python train.py --num_hidden_layers=12 --hidden_size=64 --num_attention_heads=2 --num_key_value_heads=2 --head_dim=32 --intermediate_size=512 --vocab_size=2048 --hidden_act="tanh_gelu" --norm="rmsnorm" --norm_place="pre" --norm_eps=1e-05 --positions="rope" --rope_theta=1020.0 --rope_fraction=0.5 --qk_norm=true --attn_scale=0.332 --bias="none" --tie_word_embeddings="early" --parallel_block=false --extras=["local attention windows", "normalized values"] --init="trunc" --init_std_qkv=0.0625 --init_std_o=0.0625 --init_std_up=0.0625 --init_std_down=0.0 --optimizer="adamw" --learning_rate=0.00431 --beta1=0.9 --beta2=0.99 --weight_decay=0.035 --lr_head=0.00812 --max_grad_norm=1.0 --warmup_steps=507 --schedule="wsd" --decay_fraction=1.0 --decay_shape="linear" --final_lr_fraction=0.0 --batch_tokens=[16384, 32768] --max_seq_len=1024 --doc_mask=true --train_tokens=152900000 --max_steps=6515 --dataset="wikipedia_en"
Each number is 200 + 30 x the weight over its row's rms, rounded and kept within 0 to 999. Layers, rows and columns count from 0. The size before them is the row's rms in percent of the matrix's.

# layer 7 MLP up, 512x64, rms 0.212, rows 363-388, columns 0-63
085,152,211,140,201,175,202,245,169,190,225,206,231,172,144,209,195,248,140,183,173,171,178,159,206,230,185,217,244,219,181,177,165,251,155,196,228,162,224,186,175,212,145,210,197,192,180,208,224,208,202,244,231,252,202,122,204,201,194,185,174,207,184,179,223
105,209,223,203,209,173,141,200,198,241,211,214,226,205,228,244,197,216,179,169,205,167,187,147,137,230,204,209,186,167,188,230,200,246,220,175,216,207,277,256,169,228,187,200,177,176,238,198,176,168,155,163,209,222,182,142,175,228,203,185,224,131,172,191,207
104,174,246,196,211,171,212,202,191,224,218,226,194,241,161,177,196,225,152,215,190,182,171,170,210,176,230,168,142,261,122,230,183,244,196,216,227,188,199,185,202,157,187,204,196,183,287,209,197,207,220,169,169,170,150,174,232,199,221,156,200,159,179,177,188
105,205,204,220,202,216,187,211,256,242,203,137,204,159,207,175,159,202,178,158,192,284,193,181,189,160,259,175,207,165,186,169,219,196,209,237,245,186,187,194,137,211,165,219,206,158,184,185,254,161,196,188,180,218,145,187,194,152,192,198,197,176,174,182,228
099,185,203,195,203,181,176,186,192,238,247,143,206,137,210,265,206,193,211,194,202,188,172,166,188,217,184,183,153,230,189,228,172,248,187,203,234,204,245,175,229,174,152,201,158,159,179,250,140,176,183,173,129,212,192,181,233,187,209,182,196,156,191,162,182
097,182,168,126,204,187,202,203,200,181,205,192,182,188,217,212,141,224,136,215,182,207,189,195,187,258,195,251,206,171,240,204,237,180,220,225,226,188,248,206,167,230,168,202,156,197,216,226,217,240,167,196,177,266,195,164,241,186,189,141,187,210,166,149,234
104,175,213,198,219,195,178,245,241,220,202,158,246,182,185,184,156,211,186,210,171,178,170,160,184,172,195,143,181,267,205,235,191,170,223,226,230,196,205,188,212,228,241,183,188,176,212,188,232,216,231,229,245,264,155,180,210,133,159,182,258,178,226,181,187
100,167,194,189,228,142,211,199,275,243,214,202,213,146,216,210,215,229,172,204,164,176,229,201,212,225,211,110,204,230,249,178,196,210,191,155,203,228,215,230,175,189,206,209,164,195,213,195,224,227,168,198,228,199,230,125,197,191,203,201,233,150,228,245,228
102,184,221,185,239,197,216,229,250,203,221,255,206,167,162,224,167,241,163,223,216,205,213,190,193,232,211,141,148,230,167,162,215,192,222,201,187,229,173,233,202,178,186,188,188,223,224,218,192,219,148,195,171,203,128,105,238,191,177,178,209,204,202,177,240
107,172,219,216,207,185,218,220,168,221,230,137,120,204,171,180,194,215,193,201,227,204,151,188,165,234,183,189,174,252,211,215,176,186,164,195,237,261,209,247,179,185,242,210,188,191,194,183,226,194,191,188,236,252,169,154,195,184,237,152,258,183,152,213,183
103,186,172,174,220,201,165,261,175,196,172,243,152,192,222,230,198,251,190,248,183,214,145,198,192,207,213,161,177,217,197,202,235,225,197,201,202,262,208,189,168,194,229,254,206,175,275,193,190,182,207,198,163,176,232,183,195,183,154,125,208,151,192,194,227
103,133,196,229,223,208,188,238,192,224,223,179,184,250,179,239,210,199,193,213,183,216,161,188,161,158,231,161,145,202,180,200,219,221,192,215,201,172,200,259,183,159,241,230,219,98,217,243,205,168,169,222,213,190,190,165,181,203,204,169,202,177,170,245,192
099,159,180,174,206,166,149,203,271,214,280,242,225,228,182,157,179,156,214,176,173,222,186,167,204,158,239,191,209,166,223,223,194,186,230,199,228,196,212,204,177,223,187,191,195,197,201,223,256,181,141,218,202,235,217,165,207,138,201,132,194,198,211,203,196
101,139,204,163,198,182,188,236,259,250,190,191,229,205,172,186,130,225,188,191,214,181,242,183,204,238,255,213,149,193,233,223,182,219,248,220,236,198,218,210,202,163,248,231,176,203,211,215,190,150,189,183,206,225,200,175,240,203,199,119,201,170,197,229,222
102,212,200,168,203,215,146,235,223,208,206,150,221,175,248,224,201,175,176,181,209,199,232,145,157,220,202,190,105,183,207,234,176,172,177,234,230,211,245,241,209,199,233,217,200,162,184,195,187,179,209,203,247,188,202,183,190,121,215,187,253,166,230,179,195
075,212,181,183,174,178,177,192,250,216,187,184,215,169,216,183,268,207,198,191,237,177,190,161,208,186,197,191,181,185,230,168,205,206,192,173,231,245,226,162,212,83,191,227,200,225,182,186,217,180,186,270,198,217,220,186,182,160,196,210,133,204,215,220,258
091,161,202,218,240,111,183,187,253,227,233,224,205,189,179,202,150,226,178,221,210,222,225,226,157,260,224,151,193,233,199,215,171,192,222,228,190,243,161,237,228,219,197,175,201,177,237,251,190,209,178,198,206,195,185,153,130,202,206,168,205,201,189,161,211
091,182,211,164,193,183,210,209,243,242,222,169,205,214,249,214,218,198,169,204,242,168,114,167,192,164,205,190,204,188,224,133,198,171,218,214,258,212,231,187,198,182,193,157,207,225,186,249,223,191,146,170,167,211,199,169,237,190,218,161,252,143,213,220,194
103,161,202,212,204,121,188,228,244,238,229,213,168,214,236,200,200,247,200,160,194,167,182,163,165,241,199,200,182,183,231,214,196,201,179,191,168,262,199,276,232,154,173,158,181,185,235,171,231,202,154,213,186,181,200,183,155,170,172,176,197,184,232,176,173
105,227,139,146,227,180,174,207,283,191,210,217,187,158,205,164,186,163,165,94,137,171,181,183,201,199,201,209,209,205,195,171,218,221,181,213,219,225,205,226,181,177,230,189,174,184,213,222,232,156,164,217,201,162,221,187,195,211,218,147,196,210,184,217,207
109,207,152,129,216,206,181,194,255,206,176,216,155,167,258,167,171,233,161,158,225,223,201,196,196,212,199,218,221,195,216,169,162,218,166,238,211,224,237,191,156,167,163,215,221,213,175,222,228,178,150,197,193,201,120,173,197,182,221,201,255,206,161,196,197
107,172,137,230,223,181,174,234,199,190,225,187,214,202,203,248,192,180,180,209,238,146,181,172,152,243,205,178,173,194,220,196,189,227,161,218,234,183,243,249,216,215,210,217,171,193,280,146,202,151,169,224,175,200,183,151,228,174,190,175,210,228,168,149,218
072,174,174,167,184,229,198,218,201,186,209,130,217,185,251,244,212,184,212,210,225,244,163,156,215,237,236,245,213,222,212,178,195,154,204,198,209,250,194,206,179,156,180,217,131,165,230,170,219,214,206,194,220,222,220,194,185,180,195,200,214,214,260,261,131
098,133,192,176,201,169,184,189,253,223,240,267,205,226,161,247,167,212,172,187,184,242,189,204,200,174,212,181,171,196,190,209,157,255,225,174,200,223,176,244,150,229,161,237,196,169,257,203,175,167,142,181,168,184,182,210,211,181,173,203,196,196,155,202,177
105,241,225,177,246,204,187,213,195,188,207,182,146,166,221,206,200,179,121,240,194,180,233,203,201,188,202,185,170,211,258,153,240,206,153,215,240,203,211,218,200,171,228,190,119,173,214,218,200,224,139,162,221,234,203,189,173,199,170,150,211,198,153,169,207
082,167,231,135,241,171,147,175,214,245,197,206,215,222,224,240,192,232,180,220,135,215,199,132,186,198,179,188,201,202,163,172,173,209,178,152,198,245,183,206,152,218,199,192,259,210,195,228,154,213,204,209,181,216,233,180,184,212,194,171,216,184,213,228,278
# layer 7 MLP down (transposed), 512x64, rms 0.188, rows 363-387, columns 0-63
070,247,173,243,229,206,238,160,221,184,169,239,164,158,205,239,188,162,183,147,160,197,190,231,208,216,208,151,197,211,224,196,262,206,223,222,198,223,169,252,221,168,200,188,209,223,205,193,148,240,168,173,218,219,169,282,201,171,208,238,187,231,228,204,181
109,130,243,222,194,211,260,194,196,209,238,196,187,213,204,203,201,176,177,183,205,220,213,206,214,205,221,208,119,161,201,198,199,190,232,208,236,261,194,221,191,211,150,185,223,245,170,195,232,188,277,192,226,221,195,153,235,195,219,223,270,210,236,164,173
114,166,234,234,212,216,179,221,194,208,201,201,194,201,143,165,208,241,196,211,198,230,229,244,155,155,167,266,214,234,205,194,134,168,227,169,208,238,187,187,197,178,231,214,222,232,213,230,229,149,197,168,193,150,198,169,131,254,185,195,168,193,176,226,217
113,239,192,177,187,277,210,167,189,217,237,221,217,198,246,187,200,232,190,156,207,215,185,223,218,155,224,169,220,164,213,210,256,159,202,226,189,176,184,141,230,247,213,210,171,175,196,211,146,178,180,264,230,216,211,187,147,164,245,209,197,227,234,213,230
095,232,212,243,252,214,231,168,199,185,214,220,217,221,219,187,222,209,223,123,186,151,181,250,193,202,236,175,211,248,202,240,196,188,280,204,215,196,164,291,211,228,191,241,218,178,197,218,179,198,197,224,214,220,197,200,237,237,164,212,235,237,206,205,182
082,242,247,169,147,176,224,164,195,204,182,218,237,174,197,211,245,191,213,235,209,180,216,157,190,228,122,225,264,218,208,164,205,205,220,218,172,146,224,173,216,176,182,234,190,201,153,195,205,155,170,252,214,198,232,219,220,261,220,239,174,210,188,219,194
096,204,239,216,215,249,199,156,185,200,144,217,172,180,213,170,240,181,182,194,177,183,182,184,186,187,222,205,237,226,248,140,259,209,194,162,205,174,198,178,163,200,219,229,203,207,165,247,195,240,169,182,157,220,244,282,182,252,189,195,202,173,221,221,244
092,204,203,209,140,220,153,230,217,182,204,224,154,205,213,200,199,164,211,195,206,262,227,260,219,191,173,203,211,217,205,191,206,197,215,165,196,166,232,189,231,218,215,202,202,229,189,239,199,223,196,268,280,279,251,195,155,244,181,249,195,194,205,180,192
100,206,243,176,174,189,219,165,222,157,230,188,182,245,167,194,188,159,202,197,210,199,171,115,204,146,167,239,246,182,253,231,188,221,189,194,205,220,181,217,212,185,252,229,190,176,171,205,214,262,155,232,145,246,192,218,229,197,196,232,247,202,211,205,184
099,177,158,176,122,201,187,179,226,124,168,205,227,206,176,216,186,160,160,202,175,148,206,165,181,188,165,218,211,166,187,174,186,199,236,187,227,165,245,158,241,239,229,212,180,172,188,226,190,216,199,159,203,191,200,221,174,223,225,266,166,170,245,201,182
116,159,255,231,202,227,212,221,187,227,217,199,157,182,185,208,178,166,169,195,129,188,158,223,168,213,238,193,197,216,202,194,205,244,138,165,230,149,212,194,171,215,190,205,193,240,214,222,172,266,208,143,214,215,194,178,219,165,200,177,237,177,277,213,192
123,246,151,200,239,208,220,200,169,228,212,212,191,208,162,200,147,222,194,223,197,225,224,144,139,185,182,149,158,184,193,169,218,258,202,190,212,199,145,218,209,228,205,192,169,193,223,133,176,174,156,241,182,202,248,213,239,165,187,159,173,221,181,183,166
089,150,228,219,226,222,171,149,151,192,166,138,158,211,156,177,237,244,185,217,164,194,193,234,162,173,214,257,155,185,168,203,158,196,209,177,232,271,183,165,203,215,224,219,207,230,208,177,178,229,210,152,228,204,195,217,170,238,216,196,220,200,196,204,241
094,241,217,248,231,204,196,189,216,210,141,185,191,167,180,165,245,263,200,208,188,152,235,174,208,189,175,158,189,191,222,170,201,181,177,176,238,252,206,178,195,199,189,185,269,193,185,170,189,200,186,184,201,190,222,233,257,270,160,171,145,197,173,158,195
100,215,199,176,253,219,223,213,195,187,188,164,227,230,192,219,210,182,147,200,170,191,199,177,207,171,181,193,197,206,205,192,228,202,183,199,211,161,180,181,174,205,238,172,231,219,156,161,200,226,203,196,193,242,156,145,173,189,263,266,199,137,123,153,255
070,217,245,196,297,217,211,205,174,174,217,184,148,205,155,210,163,220,172,177,178,192,219,214,219,202,226,197,207,221,188,191,181,224,187,219,171,161,165,257,197,260,216,224,186,193,212,169,157,216,173,159,153,180,189,230,208,199,234,166,273,192,212,183,152
074,245,202,185,131,199,190,269,201,181,169,173,225,246,219,207,219,178,260,184,194,207,170,203,156,204,238,170,257,202,169,250,223,203,230,192,191,177,183,176,180,202,222,186,180,261,189,173,195,205,222,206,249,202,226,224,230,223,225,263,198,261,193,180,218
085,184,211,186,185,210,221,220,157,201,209,205,227,124,223,226,190,171,201,262,176,143,213,207,202,226,178,206,214,208,163,264,162,226,225,221,194,293,201,190,205,202,167,205,199,215,205,224,219,157,206,230,200,212,240,286,193,210,191,175,227,250,206,209,193
094,185,191,196,134,157,206,204,158,204,198,200,212,214,194,242,201,153,243,207,206,208,207,242,215,216,181,177,264,172,126,219,230,209,208,215,186,181,165,160,223,211,193,177,208,196,189,237,197,236,211,196,281,226,254,222,162,214,175,221,172,250,199,234,246
103,177,236,183,221,138,149,196,230,170,164,206,211,170,202,178,239,212,182,201,228,233,226,184,236,207,196,179,250,227,176,215,172,248,227,144,209,195,187,222,217,259,212,209,231,219,206,209,124,255,185,187,160,201,239,197,219,210,256,179,186,219,217,207,254
107,214,214,180,158,158,233,212,174,222,218,201,181,185,166,196,156,240,229,203,256,198,216,194,228,228,163,126,247,166,141,159,146,217,202,191,177,238,197,201,250,171,199,154,203,215,230,185,201,175,183,256,229,210,235,199,195,194,185,178,149,210,184,215,245
104,175,181,187,220,232,232,215,182,209,167,159,187,198,207,176,181,191,291,129,185,216,149,237,166,208,159,185,223,225,198,224,230,198,213,182,229,208,180,225,235,221,200,246,265,251,158,181,194,201,208,196,272,185,219,188,170,225,184,172,211,230,186,194,173
070,221,118,186,223,208,164,156,193,222,206,245,210,213,153,182,205,215,220,217,163,195,247,233,237,182,145,193,173,167,200,220,150,225,190,187,198,228,251,194,194,227,221,179,229,201,154,256,155,204,236,207,185,218,188,165,201,227,182,144,176,157,200,167,231
077,183,203,165,158,193,254,180,185,204,184,190,182,169,206,189,209,149,156,186,179,196,237,209,229,210,203,241,242,150,212,217,163,242,198,202,170,220,127,153,201,203,243,183,211,211,181,221,197,228,188,197,214,207,267,157,204,186,211,155,198,199,119,254,181
100,195,223,199,153,241,204,195,184,182,193,157,186,189,217,194,205,191,204,118,225,220,159,192,174,213,228,193,214,199,206,216,249,193,207,154,192,270,165,239,228,220,224,231,223,163,213,202,191,127,221,199,175,247,214,187,187,217,300,186,185,205,210,169,212